{
  "n_layer": 15,
  "d_model": 96,
  "n_head": 3,
  "n_kv_head": 1,
  "head_dim": 32,
  "d_mlp": 256,
  "vocab_size": 1467,
  "activation": "swiglu",
  "norm": "rmsnorm",
  "norm_place": "pre",
  "norm_eps": 1e-05,
  "positions": "rope",
  "rope_base": 10000.0,
  "rope_fraction": 1.0,
  "qk_norm": true,
  "attn_scale": 0.177,
  "bias": "none",
  "tie_embeddings": false,
  "parallel_block": false,
  "init": "normal",
  "init_std_qkv": 0.056,
  "init_std_o": 0.0,
  "init_std_up": 0.056,
  "init_std_down": 0.0,
  "optimizer": "laprop",
  "lr": 0.00297,
  "beta1": 0.9,
  "beta2": 0.98,
  "weight_decay": 0.084,
  "lr_head": 0.0077,
  "warmup_steps": 515,
  "schedule": "wsd",
  "decay_fraction": 0.559,
  "decay_shape": "exp",
  "final_lr_fraction": 0.02,
  "batch_tokens": 16384,
  "seq_len": 256,
  "doc_mask": true,
  "train_tokens": 106500000,
  "steps": 6501,
  "dataset": "wikipedia_en"
}
Each number is 500 + 40 x the weight over the matrix's rms, rounded and kept within 0 to 999. Layers, rows and columns count from 0. Numbers have three digits each.

# gate: layer 5 MLP gate, 256x96, rms 0.109, rows 90-135, columns 0-95
# up: layer 5 MLP up, 256x96, rms 0.102, rows 90-135, columns 0-95
# down: layer 5 MLP down (transposed), 256x96, rms 0.0987, rows 90-135, columns 0-95
gate90:494475512455499534517476476533477419447510490518496497592518522569517446430499463490469500534484547544492530495525451434549509454468525496446589589481482496482507497458454503491575539481547480520607562565497479538452551542539548518454500493520450461557488533459472512452484449497495554514
up90:535522432566450446521484506531531533522569561572534530519536532484488516527527421519532426508494470440445459439457514528572475565505551452474526459459498534515474519515469483483543510529482494477499466498470511520528507461512470406499519505506451459465465526511554428459496626514496521457
down90:519454591489489459496415446475562443473461572499554591490484476475571471559541458523445553489471485488492500510445543510501582547450486529558581529490552478442488468476541529504488475562499448553516469535558502471481494547535472540465500509512509510539460444516498501481464493503486582452
gate91:504506513488472496508554522493509413531487484547488497570462484545440476481455477472511534538497541466498494498580410430501485523486535495448494485516498541519531526485487529486587497471514445500460504539422489506471451565501497521467470495460587521487585461507539449535469547490533523380
up91:440537495541451530545474515522508529514456560549512525550505514520476536523397531519514464551542479514529493435533399525499418446487561541481470539474532512517507532500556514468584520499472510494512458542476486579454457488497526520546451564472464465567560443461485462526528495489477537430
down91:501509462442525571487541500468464455495576555458527543458478460532480548591542484498492543513504456490548483436582484484542523528547475490539534520497520422571445556511511470458510573514404536401496459554449501470501527496494510546493535528455551494507532476495511521455475505447477536517
gate92:545504538437456512535511490523535538553569500471528579485509531477483539466542562548549474513507441516469546487559445619584574458516467453426515585491531517518563466536516430473476450540549475497542488458505510590550506464552484505623509502549517477455437541374529556528508480506441484440
up92:504404526504508390455404527488443474445527504554494528503513521527411540487487494447448453505438567390510492498462506489475540511508576541511534487566444529409525474457411536490546495408484441477530432480462542486535404514505477508549584467520481551446563539529505516543444569461495494450
down92:554426474533537476481547493517520414450511553489564382519419486540510452509513541483490531517435528550561510449524526520534554503448535532557497474510492484610537591485476525459493481451561518531537486463529537503517500532398570522584507544501564528513512486486518467458573475503433516428
gate93:559543410512556556447480510510534511483513474465542436530519543518530494559561540513521422422564507510472549442506493499560468481510526442521545509471504498526481516465523479518485514542536554453513450517473470456483516476438575473475550472480541445526508460552536482404544483452478446533
up93:519536497471549559470527422515589445506497396505488558529494550567525481487569496525500460495498477483481565531502499477504495463513408546484513562440491449493503447460523486527419522452486421464533426503516473458478486516552492482518534474512564506471452472480500527511512471583503506515
down93:499477490490520564521479517439482520493498535556489596529502434547459548470465502472485544492553468492491529429530538474461566577431474519468513514526522531478518474481480521510464446516469482413460475567463509571468489520513555408438541457527411488553542517433508503514516415536458543503
gate94:584518447552487477507533540506497485507433489529525456518509516483504544456531509572411462522548481439519550492500504536470488452518516438445439472537495529438529465508453505499534521461525465492502539502536432558490504521511491404472493581499554485586523502529492497486490472495444432460
up94:534543511556512441507506545498455501465451477501511458499467572521459540449509525527472496533535539458526517529473563476467577511549530460455446502548454514426555461509445490511520552396543499484439571454495496563470461505495508479527488535503516481582504534517457565480453505516489412452
down94:504522529462540512507497514497510521511558514514463534458519417483541515509504469474550496485551460417507426486501466486504484460465469580533474520479589450518477486450537496467507493545446482444481482569490518393491450438510458545516509446554518530440524453516468484512485499536492537499
gate95:510486551471544476546495502483497481505540453536532476509465545519453460470389486580455496517567555465444440483604480543511498411560511462483534584564492471484576571543459502456462526434484474552419502615495505559470464511569443545502535527580464521440422515545498563549484417488468485466
up95:519514530435487481489511405494521506477547435501484564562421439505470459522481458500452588554494522450443485546610461448553453528583465536473453473419394535485549459499539448605484503463483502485520463459479457426498552499447534550421427520408500454488490477523513556481537511465523571470
down95:424572498508444547490410533406445455536448429420449504532451433490499565539492397463544499536522438477486456453493495494520490469564542591559503484552494495505472551457481542537505460483524539536446380525437486552467531491430454570472485468530509483522473526515572560459540554450525515502
gate96:448501498582468487545458541515545571487459538492516480466508473556474552498511536471503489545518525455497531453480413517427574527515555432517573513466464527460535513454486493565467445459502474514534539456520572491557493606493483516532437466527504435502531435496532584539467513508506443451
up96:541494485384586525437508502377509413522537473489489497555406558417483424547451452553529531437500482522490455506497491504562458471447503576429490484574506424488507548570504623468544545533516539542446494589484446507489498382485604462451558549476510546483501603500547413460549428447455504537
down96:456481514560475464493492511463575573514502548482504479551508524553450558527503561524429508575505536478450544466512393503439522499520526464475590469518464496434551523505424538539420429507536474642500555469559582467561492570522495558526446491521535475548541496491496560552485511475480458419
gate97:524458444496567482528505505504550524484568458491518577560499453421534531558526473551516498556429500447451528493550525568521550515513483473517455578476475534470525447533525537561437513464528477556433527465476442473531488542565463497477523490464486533530578533569529514507492542489490499486
up97:401458587529472464408522445453477535507467474521530492486553466524523427449580472490438549473462485476513486412441526525442502555490462492523548530505531455504542484501496439467510458489569476471497591500547538505552455481501486453564534460479511472484547561440494537508465467448520430501
down97:526487500462491538460550510479479533476415624460496427473407506489522435529498454539498542504489495466505494514453528512509488427482556502480525460523507529521496504512530509536451547528473488596552468532479551392442519461474549473480486473500484496521487476529494518421514495571585553547
gate98:479567462497482558541484488424579442488541501524549487500427593483521533517493477506572496489518484474446502468478465488465513469451557528414473497478444431453497560532488585557526459534476525546438507476571512474455512520475547461553495550464549541468499514514475508482471485536573481493
up98:482557519483507512576524481516559442498596493557531456448490573428528503456514465485537445477496450449458516456460558456539474450488476488514389485495470438537494479518534546522522561479460490476458487472519487530433488541503495479562518548444529546503508503554454440498429528533520514539
down98:565487523481513505479487514432422449513523464466497501501554489459446479478537532480498478507487506492474426493487577467563457423547466470630403496491479518545521471519543494461568576460507454435468487493489470572486508496504535526489525496541505503442497492504419454510493519581605498498
gate99:464509522499507489565482492478525467510528490507517526507493497470466446493503487480527526496520484505455498473476476530502514526530487526490504480548490512512466518542560532525483451494519463512481466526512523522516502492532546530505541493493480511468467497496495478511534511452476526486
up99:491532547475485519513481501504516548515523511462478532564465514469461495535526479502507491500522516525495480517532493458503521507483480481477528490521517507505485532516536455505504455517502497503515468553492456560450486484504463512522509513505474507509522457433511488475472481501470501525
down99:482495503485538523502534474520505499528487511483468524538475480491510523551432496522477529508493491503500476493451523541500495518468434469547465461530499480497509534461472517504437471512513446496477525521475470474498504555489461510536479493482447509469488500489516527474500510535511535524
gate100:435523440519470582521544525421507521514555490473531421460423579532527472448549526526517550501565498475508487463543477467452533497531488490474460498531536512498569573489531528497569520472566510505498469554557533476449554455450584535545502512451550457540535442451478383475527465434539532495
up100:517583525502538495461518535490446431446593489583502458531531580489495474367453554515518483482576408527537521479593449550464453470525481498544535517518476460506516518526443522519521575471464484469456451480508487556467516508508533511527496545438508506465458420516484457523521533475484570482
down100:500520505468534526477436460429441424513497496511572512463551425557477508516448509486532500505447566503527448480531506436550479469470548495499488554506485543553458457543504502517613639440486538479452452531521473541466489517520506549570489558439524446510471431522449542435487489442523487554
gate101:430508548455487510524459550489470405493450510479566451505556502494439445516490480558506448481493545492523463475546514535515510523477535499476495479533489551551535501502463508488515451481471482497444515512500483466488452478493488540492486488485500476542517505500505541512431480510506514499
up101:499444525488530519526517419475546489523540486470477538492484470460503518481529570503492551546581516550514471511522466530491533513515451486487504515534489470496530541537528507473511546468523492513482521517538441443520550528466489522469498415473480490527479578472534515499489514473480482569
down101:495533529511492473510464497571479435539505425456499453580494459508567496485485454493481429540497482498454519449469463495493502501495538549484428461479486490533532524486493474489440472452483445510493480486473482509520469474497521549488489471490489533568498536515589454501534469484485497489
gate102:525486514437472463454436535484530529483585482481516500466521486505447484497497614532465490520471529476513506526548509474483595489476521442445572459572476473531498511550463476476537514436532506497458486461541459419511485521487472505402492461460479532558534529433549482554492499527513488549
up102:484508454471482493553535508494462427429544468522569516577494546527481502512485463509513543531487415452489469494522498473518442547552488460459545501585465498426512491568436486502517551436473514557422496463517523440521444560517544562490445487510544475496522476520484466531542492548521520451
down102:568487475516584494484533527552469502466501502486485453525520461554441469473517534478571578464548521464499534505503509477444537542503534531438549514479551505499524523396426429504478433417507507467497515541526457442541490494424469432485438475520463528452542511500588485507503530554429485526
gate103:482546503541510541507524538434565513410515472407515448522516510510480528485483480522505483477477552492480506503522499456506542509444528560428524488529496469481537504514486559516476505447494461534486552495547542497558453448513549505516514533474519494487518506519572563449545463505474470478
up103:499437470497493537485487500476477483575454572557520540473452559494510508581465525458506544520494462499513500459514413527440495477529519498477553488459522524499476508492479592535545442536506535511494508489481479515536525548444495488474507478511462513464500505443488475543466510506539443509
down103:485514500518482505510519559480485563434549568483505457489457468513489514537468494507522522496474509544508464527515459491407505499455526533465495483493527481496545455523508576539487473483546468619470525458520517528571444485471527527506534536516495458442537543483531506519539491477515518489
gate104:457520477440446448549476461479541502444516500486511478479481502543421530445486465485455517437489421578516475452508477516469552514488460579507509543522537528503573492525557531531554521466480554484507505464449519497495528477560428519538477537447567500507468428521546467486471505572591570559
up104:438459545481578508532479460562551477520444495515494475523509471463461494519470476501523551450528487464470485443430453490496516544478556606488545556525514524428540487581476564440497504424504502533498497430396506491577499510518447497556488452541567556506464502540512506511488518509541447453
down104:572486419466495413483511460429518507512505440504495498441471486488397581472509454486488452448503438591524478516504474494513487510534502491526493508498436549573554487519516528454491470463421481360486493496470503456533535502491523495512525580498469522463451453462579500480482504538527507506
gate105:500550388504466521517534523508449503562449521430544456503395496520521474518492471545524538400510537476504485533539452488512527476489511536425530546445485568378484470443543518564542500441521488502500517519504452542568458491459461540480484523556565504528506467506485574469554507503491533445
up105:470502457505470495488493486505482531543452541479552471558469442483522488515481505532536482406493498461563503556502510532505498508470513445478499477484471584423515492447562508487562507432480468471507486464500458528549446480441482516482519612531578464565504479526435551504493547513479580423
down105:449502496537454466466473496590476523459518530537471551526508505496523565491529557466528472539519473475580536472491524500542483500568536481582567495493527498542474507503472496464527530489478488415562482492474508443475495432548532413466476537495447482438447486464459478579513440563510483460
gate106:480472498469524503524540455499563487503498514496562531561539508489456496495528436516539484504507540486483543501508490470520519463525493522523514501462517516440534500498482549526504517487491485525501517527509489472500552482563552515498502500573518500511521449494496509490493507486480490497
up106:530496511492467502520472524467495507522483484517461510494485434470534545516486523507514511522504461553514528500450457528479455511508478476490521505541499500502468521474497497496527510523506527511532507488536492531501501561452526515497517489464475532508533551523520505497495499472538521519
down106:516495484541516526549489530479503507487502570509526509484500490471521509493541498532516509522503548514505524480482502527494458508536509458499508498523519491501500491534501517540456564498480484549534508515495507486473505505496538517511504521490563527505517493464467528508479453483568498502
gate107:517513486530548522465587452480518556467464519427451457473459451591508577469476562503525532531539597525479551571479490432497482508573512482470500453484500428544538537561540522576484493516486534533573544436551538462483468522479520507544565520470496512559501535470547589493503520465558407535
up107:502507547580535490522574412540567547477420530433451496472486417511565527466545557483424494563528564541548539574441514442480456485606442462496478470471534405520517521515552517533469511481489523526538565441528522499462468534470469470572603535438499461536533495474526546539521558523553488487
down107:478500482491559492539500473473491448512499478569524486451519495472510529494475486479491574446439478420507472513461504434480557446497434469510512540475559565476503541469493522484523570488490566387532444518478441586533564407477460508422534476492467512526473494568518439544475462597446495534
gate108:532485486467506582514510521482566565416613535412523451500539557502458476504551459449458504491471509490507506522574523526461581470439597497474504580484556467458509534510513513430501453526532478508510515523553504469433470502514538580592476451486489470600565472488494554447487490464478492524
up108:488474511530464446419485510471413481566459444571478500510417406478580510547443549516503508443493525555466547466451459485512395510471436444446437464544527491546497495506477470541470563476515493498520504551456542489529534515561510422426552529509559564500459509515517430481527553508531514518
down108:483551513423494534519519511541552533474519495449483474499556583529559526545557488490417463528548502534497513531488516508486524497547531462464498475509462439523560425514484540472481543486525478601534565528513509431480444553551556561513418500475485572553530556459563545502483479487544531503
gate109:479554471530439454565521493474490511490493483477492512483516500435483514441530554471468529479471465555494552492472538534412474467434454514493486484507498421484473507503403493567540402521574482477516526456456504466556585476514532503491466465501517480481503505458469484527470435508448422537
up109:521488451512520468566439545502520491516486529490511628518466432563419512592509476472508462500494491499461481457460534496511496582471452405500496447498458501432488549474508488466520481612473478526533502496554454507504538525468506552462458518486515502572508514498488489441537522468520519448
down109:409520499492440517482535466624547518500476497573565476531515524482489516535503561545539483525461533503493515554422573491515468473503491431486568474469499473533549496545511474628502488487465497485458523421432493478454554527500514524567487472512488552516520454469530484513504518492558478536
gate110:500526477531464497472565556513520527402549422507506444459457480500453497396473527499544560476577453461480527474449455511496508470455503518458464510453405540407520570485490501484413492430464474478541492412410535499548570514581508462425516464501474545494493464479538469497545472516464480484
up110:577515499429543563488503462452512469538547500481499538521476526440572471467492578510541538457515407480478624555586465418554532418497507485525529498546489452520497426488499471560546624501501481449496482532523480484566483520503491454503468482536499503446594527497535541496378554512556559459
down110:583425465547529440548428476499506509474431453533462461594547514474525490453522506517512551534447576428476481456486495517454475521536503541507430501603547538452574487528521511474488436516526477562518480506594493582521414430442468518494484442594417560431489505459508550547473546465515472487
gate111:404517528460444577491451476420552478458448490436567450503510520487467473442526513476513483495536525451499499456503437504499529505460444467514539481545510506421479527456472502536506541485425480487563485417548476520455478477431527525485509502545508474439516543468522500491437536474525515486
up111:526506445510521457449438510455549456485500505559535481473521524447459533524489579525508451505512381511501481504487530458509448498405524525451589453456525487479474482427527568460530497509513535490530527482508515466486530509457505467496437402459480440497429535478427505554523535476491483485
down111:494458547522458541429493439497511494554484533582524494500443500470510545484482500463547545543498496463484446569455507449447530476524494476527490471478579472469385466468454578492447498457516409565521469524503515499538510469445503436511540477514488492524522563495451544503486531546491481428
gate112:506492509514445438434429507544469564541547626533454503464485482467469543553415517448476446522454507520548538408464566568550462428425490527503477572551479469429528421556482521540507491487465481477605470511481490534477451452576604481490536531470522424461521495488527528540485518567456513484
up112:487553512516546498475490476528514472500560490469539438582467425532510523545466670478463528510465412520500546435452484414514532440475503577503459510544492452550541456578552528538481522468386557555579511504508533506531491498505567518514475537577531445476488493513530529495545514548487460431
down112:495497463551485479464477551515517501482562507490452562409495497441584532546532451452549407465461557445466524528509410493491489480484438428535483543547449507526430436486479481487509513490562530455495507458486480544486584501516526477594498521491472552477571568487468453540498549450451560476
gate113:478507502513451506478512420498605472494557501509366493492478484427438487496423529511417497483465452490499494505503495523550434394413456517468485470558520506491504432490409520555389550471521409487582450513479542500454519525495530533562525451512561501437450475517481487504529518534515551486
up113:519531446501425498477502494421612464490542512518393452506457504450416529469462531504442493505499499483464462506502471506514469406486506447426540416566515464502513510529382560497408478549433443523557484571521544528453455461490529544540470443476516453442448476518568510482489417452524518516
down113:480485489509489539446496514521511480525569511556495526532520491471524562418446461510424488510506554477561516536485544532534518486480493534472502476467556470526432499533534528546521535437501458403492463501371447470495525496497557490465536531518510619461503460513403407437572463514511548478
gate114:537444464503504486506489481518483512448543587500535450517531497508533485520531548574445551502470521486544619420483516487478491507567608552501469502453508492459532524494465508580523504512483483496521478415478508440552559526539451523483552493513497502510530523504541502534505476513567557439
up114:470529517519476530501515618550534525492475503484568460498576530563478492466491576518495508469440444579562489439529509494514427515559586491390576484426495527526523507451474463557521552529491523455532453476517463492493503467486558414472499521492485476534477485528529486468443416530479552502
down114:546448477454491509475491481473435456487520482500448497525488526453568459557560490495530613568515486520521471514505452489458474505403440495540452471528549545442511556511500545465540404474509446392473521546447438487515532526549499584452526516434514541533509483471438478459512536490564457509
gate115:522455464456561551481555483511446466469494502494467527524482472498531470489487517506556568469491487545494605473486449451560466529499472409535525473538508442475553520500545560558474532434506440531494408533489570434495532499602562444554469513444527525514465482464508537515570526500466569462
up115:511544511489556507509413510554519476522482462467499425536499560494573495461501496566405402551500551510477472495505455443490466449485504524488491534478484539472439438507454497527468547547569492504475442435547391547553539520473393471423566509553500434502489517484493449468481525500516443570
down115:479507500491471547496479535405483478479489489506530519536528509523421511518530517487449545587447486542486510509537523522481539521522448470461542529513546457506444534548433536470536452499517482523537477539561483619527537609504505484444451463518509452479572528450602545561473510514559525449
gate116:612545432503499453505514513490470586570559419494497539428441514484601516493511582492508539536500493415482525518581492465459514464506481480432447583530513532485479497492525508526438518486479516558509583472512457491478455526488475464417561469518509520538545463491517525542581572565576464473
up116:601574534427480509497512588503579536505524535486426503472494539472483443513465465480491528486412464541426573532475487501522565588536529467511514579509471480542545502469538552459502557465542527553405447475505486569505520527477527444477506423527508485490541512549492477523509559453522524543
down116:535526543489512380508458473460500457650437473501445527519550535499493490522645514502539463454481544498547525534459526499431470506470445478476480450507460471508446508518495508480490455489536458471508470404453570531550484506492544510486559518486561586490528483458493537452471474528512454456
gate117:534456448493452445458543467345459566562486478523487494424478556486515519591461419489541512528532537458509452480473492559444504468409552474491547449508503461491533456570472497590483490490569519563474481516504544589502513524544524454476480494477565495469537534497551504551500487408559519452
up117:544494528480503449547501599521534461524556494431541479542489521567496440492531505491464504504507524539445495509474429485510474560558470452442443630538453562495525519468572494431452506472479537481565469514486474505477464523467528561522444494540405452517440508507494588449473465465460428484
down117:561454523416511447443484509470550529503553485409509473470534525514476532593492486474485502510484474527460416458550462511482440531478451412515524542441475516461533543490494452467547456534552506495557512512542532586561484584512516589521504502456603502534493540464538506506504534461461512433
gate118:482485518529509445470444506437546461525498539431482518551455517501483561563454532534517475553488548577510477528517514484466537529507482527462541481515521520523503470416410543545467594558499488484502524511479494424451472494480625504479413477572506447481575496468590455447476462403481538468
up118:483461528491457456471407501500518452533538534465444535531489531514501543553440512513491488533473527531525499523490591486509522515489399534470491496503567544580492449456452501550474626497511466436537488474438463490440486543492557501520438492582543459483544486515519482435453495451480565471
down118:481486521499480493484591527558463467533511534571439525491517473428521488461475513508488550501449444504570498520516472489559476500496487465488512484411562476488432473516453435528454435509434478398488427477482451518512559444506464519512490493463527583417530533533448478470501494532452552469
gate119:513509459454486522524506512499580471559498518469489479444480520492508564501441544381444554517518496473446453469550441531503496433468498583466506518556583447421492521519533554531459501497471551557540498558548506457513466542530494514520524486471508496586553512465491476521551505547512470519
up119:519400560516431487514468505474426567440506466553499569479441519487464449540521506538515543417497482539464465489457500487470532555531452507497452476554495487473516514417488426504505498554469516492498481495477545442500511469467507511462536414489608527472544504456549461457560405464509521490
down119:544495544533460457465419505420527537496522501529473511516455521508483500510491502502464560575539505531469445482513477491472552501485527503588495488511499509409516492446513415465519446590516504577489494556494581425501498547476529488454462411608565500473489479483541481469452466481526542441
gate120:471467459458439425474512479537436492561489497504541540508503486415537498418498494523468516509528513531478498519511519489463456490538515558527509532486511560434523505484525534489502488508450486487470516452473448467494484533508500483453486548567578498576501567532485453545504550520515537511
up120:517528536568536550497560469490497523491501452445501511493494493537542539480583507531492443480426521439526471545443557527497494443486477510541442513486475479495480417439474388497460479541510513449509475478527537464476514461462501483492508551502508514504569461492512515511481502512480507478
down120:514496478476466498502543509477570496443526548549490470511457489536500503626419508521512512513550466566499531500521511485469532526475506486420485473503517513506547516563509552526556461512474436605483520514488511505525470543540488527543478443466508459477460483497477448464496504489482501483
gate121:536523522463485550479548527509427528502524470439521499516505477414453540542486522488469468498461478445485529552448510497467595480524514500473515498619549509490492506579497542493528542437523477501430510484492475534552485589514437442458538526475508479454540501438558478534497512483491528430
up121:569573518479547509607535492489562507502506431530514490531562496530508508451528429519486554564535524553383482593512497474503520506457475481541454510425452490498580519482501462515486500497581492521494470514497484581520503481515546449461505504489462484445457556466515457517452454491413521523
down121:480483483517457484539462522457514540484464480513469490499529493416514474482526535506583494525455479488501470437551522652532484452568494435513491493546470496553473505544478544549534452573513475474528541494496537573491479524445491467486534511531504435473527539434519478513557575495654477394
gate122:519552441483537524514585436497470498501482462474544453481394519545498515513492527480538556457498477592456574521513502535444549569444496492455497535474598462500524575485552500561429437519497542471487485432474502531572585478401514516490500522510481389548565475464536490517537481432553521526
up122:475485507521413483509435622528453479484499498480493497519543506536466485461486461488483519567533515419491381504481492512544472475518555557504493501456461500510508482484427476402493496550481572572469551538466518454400438488513469534542497455464475615483486478522479480446441471514441492552
down122:569525474473519536501530603430469526488529455422522440566500491530488481549548425529481522535450504542446536515555487498478479453483468541457471479487501462504575587482545483495445425470463499602525522433515480461543522535457483499542502532491512540536517545424521530524520477501544509491
gate123:460481466514544529542498478510518475529544512466511512534517460506519518529549439504510553491532488466437533550477517549555515510554464421545476468486465541442474560599524523474446442488571486509568521537553527521597540487524599518517483463511476470557512517522510468505533461454477510530
up123:528567412437497460522513499508471464528468452515544514476491501454539474490493592555504578545466473510467451445499441551491417510476487532453503493571544465516447485483535504518517523455509441555493466511463467497488543509529538497461572488484474499479395485424509513521554491529539487508
down123:406503467557452531521451506482576527512454492477491528503516511532529481591507563490483498544460485457485510581518574501601549508542453473520487518549502485501453520472438484522525464512502491532553443488460555530532528540547506454531592525529508487453451446437539508512515462451489448508
gate124:508548407512491461594476510460602552504617474517428607492458477434470518514449502454451468475489497494484451552508500512523511470480567549414507514529493435495507504497470548570400513487472488515576522545499515484508504528493520540481464454495589519497519546547570511507556525428513536520
up124:507534455487455470511481490484521508507597459522453594435502477427478540513465548486412444510461498515492474523513539455581446461497521534467504478523545466518491464506506501539409550479489500502529503497451480475469520518462490535489492477490600531489540506568506465484535572505534574536
down124:520514499473491527482540493582514519500557509570479509477530469457553552436470445520503506466524547522536491497457524484524493476462442552523535520469539528532471501504528499537463548480504480350530489467432472493467486482486496499451580494555479566476487473424486457488537482490474568463
gate125:474482515523536509486472460512499470511550529501496563541480517467455512511495476468477478486491496524516511502499491477458488488481506477536523484533462499541497477518480509500484471438507481517546490490500503463517503524511488508506497534451462461470526499519515460511499527540484448493
up125:492466531551539504495539525496511494543469500527498451447482495475510527491500458475557501529484477513532467484449511471475436505504503487508542553508482511501514521466499484546538520535516492471500482488494533504466473509526492488520513534530508489455463444473488513518511531516476502480
down125:498480459524446536472444512477516520493481465479493483505434473504498515495501507519529479523503488478510510529536531489539550474521482485450479494534515483504563523464493482463507513538511550559522503473512520512492471547500437482472527526453510522499466542493514524507485486491501542510
gate126:432524489521512487483516471420502502555420518501516533508464530449503435458509598515467468512459469482467540531484551448530458558513462431469457476501542504500435448488528493629494506441551474420541463474458521572441425471543520495560508507402504519537494463477524512553486486497356603557
up126:551428540492541484564502500590503487557582512495427476474572445513564434484456476573545441641607592502537523499495510463529502509560550508570576535539508528514505496537458480491439469541538535569442523530519446479520505567530562461390464470547522473529500539534434467499506527465531418499
down126:496511393453447531476523506249475523479503506516551494514430531497437525510519499472501529478459450500471505534503506500489475487455452466450417434437507490529457487499498497491512473477481461445537483509512479532488511435473465454543510508499496441476492458485647502502494516530486590504
gate127:448507463466462452456485548480448502553521522558498418523519464494479521528484474446496464576550544427414444423532458499441431544515512513458465507539521528515454533482529543482489408517467525533539556522472492562431480488565460563503514403517520522504504506482450570522504516488549528481
up127:520506521584520512502456484515519557470509456428522602438527497542485513464539516536471471488476438493588454562492572514488561478520504491491464479433537507453495499487454410501512511526567536472563517466586538456563503464447521441493449538458510466508548460563527493536460530543476427527
down127:571463454500536506469488473539555513447483493494538454518463470515534385526457465494538557502515469557487522575566458477580534496444512449464469500543469538505519527557517497504543493537533514642574537549545483533516510552523514476522454447470511505568520522513531517514457498477461518520
gate128:526501495434551489563514523519535497571478501443472494525480463495503498540432523533487506537421503473478469537515464484445465492461511545475500468541515506439482461527543527506482442490462463530471591529458505538501499496536473489504476457519549559487426472535528546547469502549464473469
up128:455518506518489494421464555481480468472443480505549500566508546481487491482510463502554548457499464517500495492488495594516557477479486542489536502531480490556543534435487475508499558520524512461450416524476498504479454546477519561512557500531502433479549492444520527484485504482517506538
down128:474469486512499518487497490593450490549519507477566555459510506520470468420447497505524565526506558519536530572497505517537522487458561479509505533537543519533497521509546541542494509518464498547499526550494568465447543544503523505505541473465542515462495533481528472485462482513546516427
gate129:509500503464502410543466480509452442514504539491510479535489505533501469449488490543469519557465480524478456508538506572476569527532553454487486496509525495465527494485596499447452509485563431517524538476486415468570488518449508536386561475409473502477487513493455496531418556444534523515
up129:524489503485564443523456499502516521565487548394443478522501513539519482437498489572479568473493461507517491472521519479464491495474507498558371520434525513467490539426565527557439543572508483502482551499534506558548510546448508515479576452517528474534500529494484567460547503529538501455
down129:504536528508487561535475514424566518499482465541529500468490470482559568478481462491448429489532545418522525545471467459534497559486461466498518525540457537510436439470429500499604477505523503435521428424442515493520443488543474482584494526539468541449514487427488470495519497567465446486
gate130:529464527459503505564422563515436491490412504448464487451538447509545562498533518557467504449546583516545435516505505465457525471459494544454463420527576544477465511538512538518520479599509527543498536534461534587539453485476468418542464549507494531489524443454489524506471453546477581521
up130:521528497538496481539444546499500420478465479505518564451478449495478449553451556422452574500508410518523497449429493537528446568453555492523528543468524518407441419484507519548531467534506507495508482484466548509469517525458570503444569484486436507544613501509459442479583430538522495540
down130:464530587539465527502461508470523492488475497479495491564499485551474496508484393507503510551521548508545440506535517446516529455510538583558462509559479488493465531575543480582459504499522507492424523495525532392515478506503416501423485404473483503483455477461481469454523573586483552356
gate131:522514503476502517527518507488428499503525480511501455497540538476495522547415503440581518483520448508561458486549494589485522534394605540412528543568570518549497463561478515504501494456577424487427512480500521468482444466485450563526527609499558486535510432512556471579469485508538541435
up131:490474510428568560603472587521520472447556465471492439541511545446527491501480581541484551523395556521554427465496536515458507577482498439502434491536452534530537547452462470582473523557557523483519483525496478507446507514418436561476506485515531560504509481462513448439480500561438526466
down131:503524515462453510563432534474467488444509503507595504553506459480516424487557448484478516499505475498477468460527530438476507563481536363534498546435444489464485564467557559531515458559510366414479502510511488532562459554526510441520500533418509436574414494507546438499515437523461478502
gate132:553513513482516486434468535530529548567494501493468483466481530474545573520532485518471432548511493517505557513504512481513450516417593490448521526569485564495467471531528452468453510590505483499557441459503455509457463504520480507486554510416562460491519469403467468489516566507532494554
up132:518484509563438495506503511462519513438519575549416505509416499444500584587473510546557542499507410474559476528501518468458487481503554532451519501542522517546501523573468567521453474528504526530511505474513468618493488462456541482496501476524545481531529459479523534502534464501533500504
down132:534546514482505544485563533600485535508494447416515452470475481560513488467562442522490455507543502560505522460403568512509475525482485492520493450510431533455467430442592478512515508452513547441468511444552529427467521491544513501494535488490497541520476485534513486506544491454427504520
gate133:453510533528502565554520531505572488515490489534525455468531519525486533469474506520504474480476527487484530481444449500450518496547533483472525543508382460447545521500437555474458497494502477542522604514585511544563508517492600434465538562485487469474476555528559508419532573510458454505
up133:434547553532526555516531497564510538502471439583492433423553501563506501421480477560513454522475519482455574487445565480509506501557474525541461524501407501473525474474466452490465464499489496453479551524546483578542512490468534420484530536496489477546473516554490487449534615520465486514
down133:501524481451476474474523416607484539542508517505469495497479461527499561472511519512489493507497486526485471474514562485531491455502505531500485463461595528517456487480536422532509527476486457379479459518461523456415470419493420536557536523492523510458528457523413484516479483556547519502
gate134:468538496502515474501514444470494459469543525511486513547494482539499470473546485491490468494485503483465482536442459493578534474496478453471519462515449456466545509529500511513496480475485486519459464482533512505485503489521495495487483531548523479477519483506463517516551489455436513438
up134:534519516495492458494470540518485555525511542484458503499427463487431480456494525505448479520539463483517477499483526464434498489482513497496460500567458512500495456526481487516486490464450478540504501485463521493528487491466471458491503521459529507457509545493500548537487484482500478466
down134:499514458478527508516505550502420508498490544480488504475537492486503525493520494499523520507563491448498479480460472455466512482521478458495517487554443507533515443519526486497489564538456528586522527504455515537490521509489565517472479470457490488483536517507521488524491528553536488486
gate135:539487536456528516556413503472458593533501474450433545458494464455588511530500524480468506542489517442521458469561508462453565414434473493478450526465579466466478449473549566523467492561593522587563502551528515545481462569518493447494519543563496484525535432459513482537494505468517545464
up135:554528504529494492480529490525528510462553452501507527496501490527506511508541514509495550489520407540494544520436484416486440495503497512416507426507519478483411493486460455526485437556493588494566585518568394466524515466529530461431528586555558563439442438491470599548459536526513506428
down135:515564415474474526522461528465597474490482486566474518482547485431504498515492565468511491457423443571507452509510459473593559495494490433534517581549486496517558453588488556472610487493463511597506438536552468497449500469475469476537503482493514472513525513428463485523454466486424511602